From a checkpoint of a small transformer trained on Wikipedia: tied embeddings, 190M tokens.
Each number is 128 + 24 x the weight over its row's rms, rounded and kept within 0 to 255. Layers, rows and columns count from 0. Numbers have three digits each. The size before them is the row's rms in percent of the matrix's.

# v: layer 11 attention value, 256x256, rms 0.136, rows 124-127, columns 128-255
# o: layer 11 attention output (transposed), 256x256, rms 0.129, rows 124-127, columns 128-255
# q: layer 11 attention query, 256x256, rms 0.0961, rows 128-148, columns 128-255
# k: layer 11 attention key, 256x256, rms 0.0988, rows 128-147, columns 128-255
v124 091:120092141132109122099132156080143114187111145158143119097122111119154142114132099122170120124137107141111145138137154139146104140141129123108152157139124162121111148090108124117157135144128114104152135128118137085080080108167139149121148094130094126137130123174148140102147108147115123149178180124095108120096104123112131156148115063139126145185132115114126160149137126173111097135163
o124 094:126136128151175129142138139095132111113143178152106128107109128134130122096160127109142102115120117148133157163113151084130130093125080111133132087112144148157136091073150148144086158142131127136154151165129148128114112169127159120150111127132147120173130157101122152158060105128153112073094152087136110181133150134096089111113152144108169051143106177134097116139130105094143131151135
v125 083:146118135137176160110128115129152135080185131147121110106165099087100145112158107124115161123159090118106154139114108149139134140138138152102105164151151127138143136124158127117108098136112142091139129127108150172132097143133178121082139101132135110096131098164115150170111105095139119138136147084073109128120131157117107095099128094144140083109102129122145129135175111162100133131105
o125 090:137159138133145112146148090104167113155097093129111121114106130085152145157163127116111102123122140114178130121137153130129142068158138139146126110065132141103119165107099155152109152162069137109144135139143116127129125131153141128115144167155082105123081106108142168101143138144124144081190094115141126105193161110099121103109096148121154137109118113174090059150128141112142151094108
v126 091:143116093130119100114094146140123094129148157159143149149123151103103146134163130134091131061115156163134166128100118094136097136120157138155160179112137106142153089171169149128097129132120146101138139118153132156090131115135082121136122109168130115153157126085120159054105134098138139135131136174131128150112110114183110085113110145162109146133119121113100114128157133143106128127119
o126 088:104092135123151096112128140100092116157125129122116120143122126129143151108112100142153116119125105158096146121118091155166156139141066103098111083142157165109101131126133156121164111142166086123104118146122129173131107101137114096144093172133099118126131116075115101137138150143117095090113112134128134135118118148092111081145136127084175166137134160196109147094137130072163128112073
v127 091:074172118180145111151193132135098162120097132100174149142163128117104144141150130139113131084124104135130151129123113120127130165120111093106157158108144088160133129094134084130150087160136120125101126184129120093092130153117159159132171135184154118088128120131133136160152163089146119106115106129122122107165120115140116153109125064092120163142113132111117137129156050151078092116126
o127 085:123103101119144131088152136114161111112170172114122112123105113114084134132162167111106121149151113068078130113170167102134121073140102120120139113105135130113122159123128128159125146114124120142124106147160175136148113128084161120119114123125150096182092135157142100097116126135114163115114119152117081129127173110131123135091131151121133127122153138179150115086105195118068170140129
q128 084:123143123104086091092112102122146095089168131125063146138153150110148114146123099117164101140156142139155128081127111119135150145101130135135174136118139134146128102063127110138134152126098093149156138137164156139102148137147153138158119138093145137095150142121120157111107093114133124105144080147086095142177110111125099102170092088110135113117145124114151113154120107124146147129143
k128 071:119133137139173130127108140118104092117121071135153142145138127163094092132149129136131144121136108117148130157133165158075110131103083115142107149106148153112147109149153175152137104098104137154128113145108109148141109110139134141119139110135066145138078178129109130156109128113134173105123148134176110149164141134098154141080172132137104096108110156153093102143126112135110099128051
q129 079:103130143111117114131107132128180143138150124132123132114124107108112103151131110118154104175110143158179114149072099125126160129120121158182121137144175177145164116137101145140091103111123124163118141137101115136077182119124146165162140191097112171142117067116113148129111124135155158101152077122134130162116129119158107122172106132103096117132133101114154120144118120093119116096130
k129 084:130089112101174123090098104101117086125104136160109130122162128132159116145170143138109112138152100091180088079155142101126139163113133136133115141115085118145129137106122137154152124132119141149136134129107115108128113123118154127105106096070114108104125127126117111122130126187097133128103110093117110116154119119130105107118130153156165127129087164107187130138102146132080139145142
q130 084:126127144101112130137140158178123114117112125120145136119108090158091060111116169102131123127156137128075108121099174137131106116152142108148112141117072130057090143125146103154158129112141127097147151145108127165160078123114132151099146138091107118140066137176093133166158139155153125179105148153129162128166147108125126165135119134156165107166147121132137129108134089159137143137150
k130 083:168115148108063164118107146101121104122132116142124134120123129102094165141177117138135117106058105146132131128122110137147125142147135119120104157132144084150162169082160140150118104140151102140139109115108138101127153113110080137135108101134169144113170099127151142124090110107120109102145107116082122092116107147095164109109149106128146127105108157166150122127113126124141087099083
q131 075:145135058147177117081116110122145093149134102132172123120120146135083167114131094105104118091171136140138141159132141141124091109139133137065142149155110142126113148108112091072131106176105133123133125128121101124144084110113093093136121149125111149141134110102157144146117101175121109174157134123121142149122124159122165113106140113135138142168138124128153164088115117101128117152099
k131 080:161100126136155146082124167129114145122152111149142128152144091120161082147142120126139115135115131125105123120072156088111102180150088128130154136106108094161144096110142145170104128116156130108096145098134138167124159108154118119143089138176162093146176157153104123124152122077160159117148087120138106113117133198096137140120174121104140120100118157158143138125130149161080113124122
q132 084:092102108030093142130121145177129131123160133149074117106130132123152132109152138134131170109071151141146146085111169144147109144090147087135135130112130141166136137098098147122107154140080106148141135132165151104098161153150159110108126132113147121109134103115099126103147131148169189153122118118123089117160118085143123125149155112129121136085105154142145109144121149093100154110115
k132 077:108091151155156136071126100096131091194108188146112174164132104118136179126147144155085117114136102165136100126165124084137127115110165121134128090118121088110141149143173047132133133120132134122143076135105149140113113104146099155109103121101137151161140145116114113095075111123100117150159089117059139129134103117185139117136169141110097115133148124141155167163107131084115101153127
q133 078:127193097077099084121083095146127136162105116068086105143149111138094143094165104129131119169117141109142120126150123185166147127156137109109131159134161133136145104104102146131118170123136090152131189078144170138138164141085148101093126153110115127123134118122133142179131150126132187115124134121125106101120104119142144127133147149118162159096145141102098153145097093115133156141158
k133 079:146090189159148084097177121130091100128182151156103164124132120154139134133086113128136134106134106138148139067106111106113193126139112101124143133100133119090096120110131084143128124136152172167155090150158122140152109114128150153157130133163085149140135112102106104105160116123126128148105129143109126173166120136095097139130148108105141117134120121095155133131130142113125095115093
q134 081:154089159098144122143108106152127108136118156122137080127111116112114083142087153125183157141083137143111100130090103127126127146089123151107126126078116145091138148146145133104114105135138086173134161160090113139096122081166132116112124105098162093150129115128122115116167153133160141170149146162123074097118124149124108137145131123094157136140117115155144123106110166073093119157140
k134 078:144078105143118151061164165135095139136152156150158174092147143131131130109164159125114139118155146160171147088163136147094119160117166068131104165158140095103142166116160113179112187135123146137152089143113114107152139122090150116132108113121105156139107124155085142127107144150114127127090100098130148086151130135142112118109146150101123099108151125102174121121149119131151124131074
q135 082:147137098111116135188083153142144143157135112144088105131128095148108076116163155104102156153116137097110107129164164123121108106089093096112106118132142127141098120123137108103132098083135108136135118145134128146134158134116154119092109119118108153126151124153101123113111169099115133148163096169175154138121100125128138174159155153180145121130144148128112092126141127129130125079109
k135 071:128118155123143160107170126121133161095145135131142148093097185147113134127128113126162104134106131152142138089095100099108167115163160134166166155116118125143125124151110135115089132132157131180117145137128155123146102163117108127149147128164135132143113123058089145109133064109124152130123110131129131135154110111107159090139130135102133100137139108132153104118155143184114106124126
q136 071:112118111105132141163129166102152167130126175130094104144171107144127157129171102135107145155171146100120140098157131112120115084162134120148128168140109092122106110163148094124168158113146170110116140123115150125132165136086161144140137128104097165073131135109095164116073161113108123135147148139126152156131142131133129116110131126193141088088111063137123127175161121151165106116119
k136 080:110141159124116130154096112183134106121114101095085101136105124139108086148142133144146134108131152112136111130068144133132131174142134104113120169147123126124142162108137128141153077131118130110138105107124084126144065151149152114121160108096100140134123136151128116100136140113132094093150117103086104134112120114097127159119140077104141129166129148128103165108125131112121143131146
q137 079:147096142119132153072152135120186149096106133126136172137132117150102176119158135138088104094177136165145137128115129120100074133162116127111160109167142122085145089138149116114137115106149162154121105127098131130133096079126099146135157139116135095110081173113161161122133125140094103131147120085122135128151154133125118116143179156149140113159145142146140170140073130153145128111082
k137 081:136105120165118152139152161129116136179144131118155158122135114122107147088110119118148119167134109104117115187130099111097165147129115086155099104169105103062166142109157137142126073158165103063100085139141151126076177107157126107147099103133184109126153119172114132155102179134135108128108136127129157096132116144082132114127106111131099124120096123109107131117135099115115143167148
q138 094:121116105126143151073172120141128098128119134139094134071127116130091161161130125117120142106139130148171106121100093133131116114121122123106147149143140148094132171081109112099140138138128157101107149117113129137124098128166134135113126113142157148141110138067104104137127114123109153110132125118077076131129169133159105128112156084091138140136137094120134184155152173115122109147160
k138 075:097127106115149090097134156101134136110129175153092136092092180125161140106104153173149123159149148129125112066148115174158163145102153112146086136128118103168170154079121142131114114194110132121104091128156117083111129102129171084126151086108105131142142096170112127135131119130142116141096124090148140115104107115123109116146142168131159086096140139092102133111121150143117137119124
q139 079:118120159138120127178075159129136158134157099098090143124153170100128085122114144113122114118121155084110097160127143150127092161113099101111120133120136155146168151108132129148120097128107102115109109138145121134124151103135129121101085135094133128147132117159145164149170149142156122128100141139074149112151122143165158159148145094123123123113108106147136098139155099120119081105092
k139 070:153151129104151139072162157123104104084097123148102164126123147174139125122131119132110139119091107159136143123134123157122109157119133128132114145149144103116102140121146128133130120134160137133158151105131121079082116172125135154148152157138135150097130105116153130092130099125078148176139131126160097178099117090127101126128112137140138164099150119125123082130105097115150135126140
q140 082:163096166136172187135155100112148150126095136150165138121135118147125146123150118147104097100189108135146105133101144083122153106142127131137150162126101126077090125124151097108142135136152170127148096171130142111128108136123122158146136081125129130128132156132153126097100091124127130142117141133123132146117153141097084107114124150112124145173146140134150117130158161138136179101096
k140 077:151139164138126111105127200103110116123122162122115122126106145132161134135110089141150106123088137101139126094133171139106126127156104135122102105157159159107169108154121131143122090146069082151126103136160149158103162089124077107119109147132139101108109170160118120140107113140131123137094108115167151126123160145166149134120097143117127114164101105130153103120106168081106090132134
q141 085:086119119142101119112121116151152107133134111110080155089131153108104106190153128115107170154090112146153130101113121159132134173072126128110111110113132090138184147073110106134136155071144148115102170125126111148096164165163139109122135116122134152116111118131154139147144118101137115127166110102111094120110136136110125124125159112071159146159109142127166119079145118096147123137156
k141 078:114143151145180110064145126143145095145152166177124142120101147139133151131112144168160170099133122154122150066128124137130124090129144118170127142104111119097134164086120122124138138147120159093159098124137156132169067177084162160109123108122103153145122155125152106089180105098142129173112117111126115120154161109114106117123117155150149105076150122110115151161074097129079145144143
q142 078:132114144136114116134106139150113153125176116142128104164151104137131095051128130143151116132114169121090184123139139138153112171134062103146151107093135134144092116130149146140130085137117070106113141111137157158152130096140145119087134164113141124143145127141100093167139154171128150114078165127153136138147110131133135163122142129159187129088104142124142112127122116124151123118161
k142 080:150100119145119159180130146109122166138148101072154077127190093110110097145081135097097087135126094088111121164116129128112129107113128126089116121132086145155124147157113124115123137090137158155141128119127086144112144080136100139145122110169155130140118160099121160097117097147123128066141148166077142116140109140107151149124158136150072104160124143151159138098174138142141132114115
q143 082:150126154118186120138119146112150136121106135142171127164079117139133130098153113158107080110159142120116145151116139113113130087179109112113162145155107143121116119140167104136142150143111156122160119125157157116149123102121096155120141139123103119121128151139110132105067098124139119125129126139121181136133160116120092124106120156190085090123131147148144116127123127139147139124139
k143 067:109138136162133120140117165070161159152109140125154098148132100108151144139076101150150137148131126108130129114108138098088117145104104153082129095145117138204117099107149109120102146156112110120112132165170141130127133118100111129117137108104163134123156186165133149178121141171181099130093116126135127131111112169108158129116128128107140098146085137116155116135114180098135138112138
q144 078:143115158151129146141121152129115147148168121096162126184139111164115116063141136112139136128113139134091086130136153141139098142137103141148099087142158130125105141145145132135118109150117107104087117156122124147123144117136123095099102153129137093167123127148183148145148134137152119108113154119160170112117079115135134136159113116122181136134117128155109107128136123137144119135140
k144 081:125113124109094151139106135152142153119151097092100120164108098121139113145144103099073103117112131098127151177108142107145058076110126135063134134111124170095125122165120111108144133062113123149139156101090099127128103124147110145116162173153166141115130119104100152148090125134141121121125176169084122151137138149114154147119112111142075162139119135120136144129150127147170162077122
q145 083:155139131107142081153138147122148201130116154118177105140156126113124102135110117109137095124135080129074177153174114122134146121185130136144162156143123109121095083167149124131125104127143109095154137137154180082126103073098091114146144137125120101111130130151121094123133151123111116092156142159158180114137115140113114153137113173162117099140113130135129089135176120158102128091078
k145 066:164099160129082124143111135108125112143100083091132133138148098091121127141103119114150077096119158098102117098123170119098122138143074120087104139150148138165091126129094154164127160154130101118132124108159115175124158106164132135121101118150156121114101131137120135132069154170138094145105126099138157143105131143128159146082101116099132111184084095143123124085129136160133117107112
q146 087:104107150143115067141142193124134154176168128131144123114167107120123067104142112122148111135135149125082174119151093139147121114122069148111177124125158111100085111128159115122111116087133124104164120168148113144151164092136125133109118179099150126099128113136138122122141154178099155105093168143140136103141140141132127125076161114130155135117092125122115126139154124114149144061130
k146 081:130103174109109127120123146137113138108094157115117130100155120140098097173079099106116128124142134129083125154093119124168145126135135112128105105109105132181116093147113116150113119157162161184079152130127120154091128094093108145119084135156143091164155155156143123134132140130181096113104156154122174149116131141115134131134159140108102102147116148148124132137154140157137149164143
q147 091:100104106136169159116143132127143132122108137117143088133132103179143176134155123116108105062161099142104145146135139074104115096154098129131160123167151153147122111133120122114146112117121153124159154116137125087146144115113099144147144132109109108113102168124101122107101128137103131163120153143120136155152148130152131134110103146163140121149118143127132145100124101113138171112108
k147 068:144171122138146102151118173080125126142093092127172192181124124110147118112122133129136136135122184134114148145115119086101081115138115094136149121118152128126106141114167165165106164137106076103097144107146131120096142107158126136135116177179166120124112116133158145134172132152161146123144114139180162095135143153090114067123090108096128108136113124123107099114139136131108102091123
q148 081:142083146119108099102085161125122167155136128113095211129163170112128144098134123130152137123107177103143126111130150136169136152123056141141121148085191094111117154113131126095110108128133079110093143171147127104105156128150095129121119121140122130148153133134175123117160091118132174119128157134127133098134120131176163159132166111123152167098118070108110105153131094104142107127147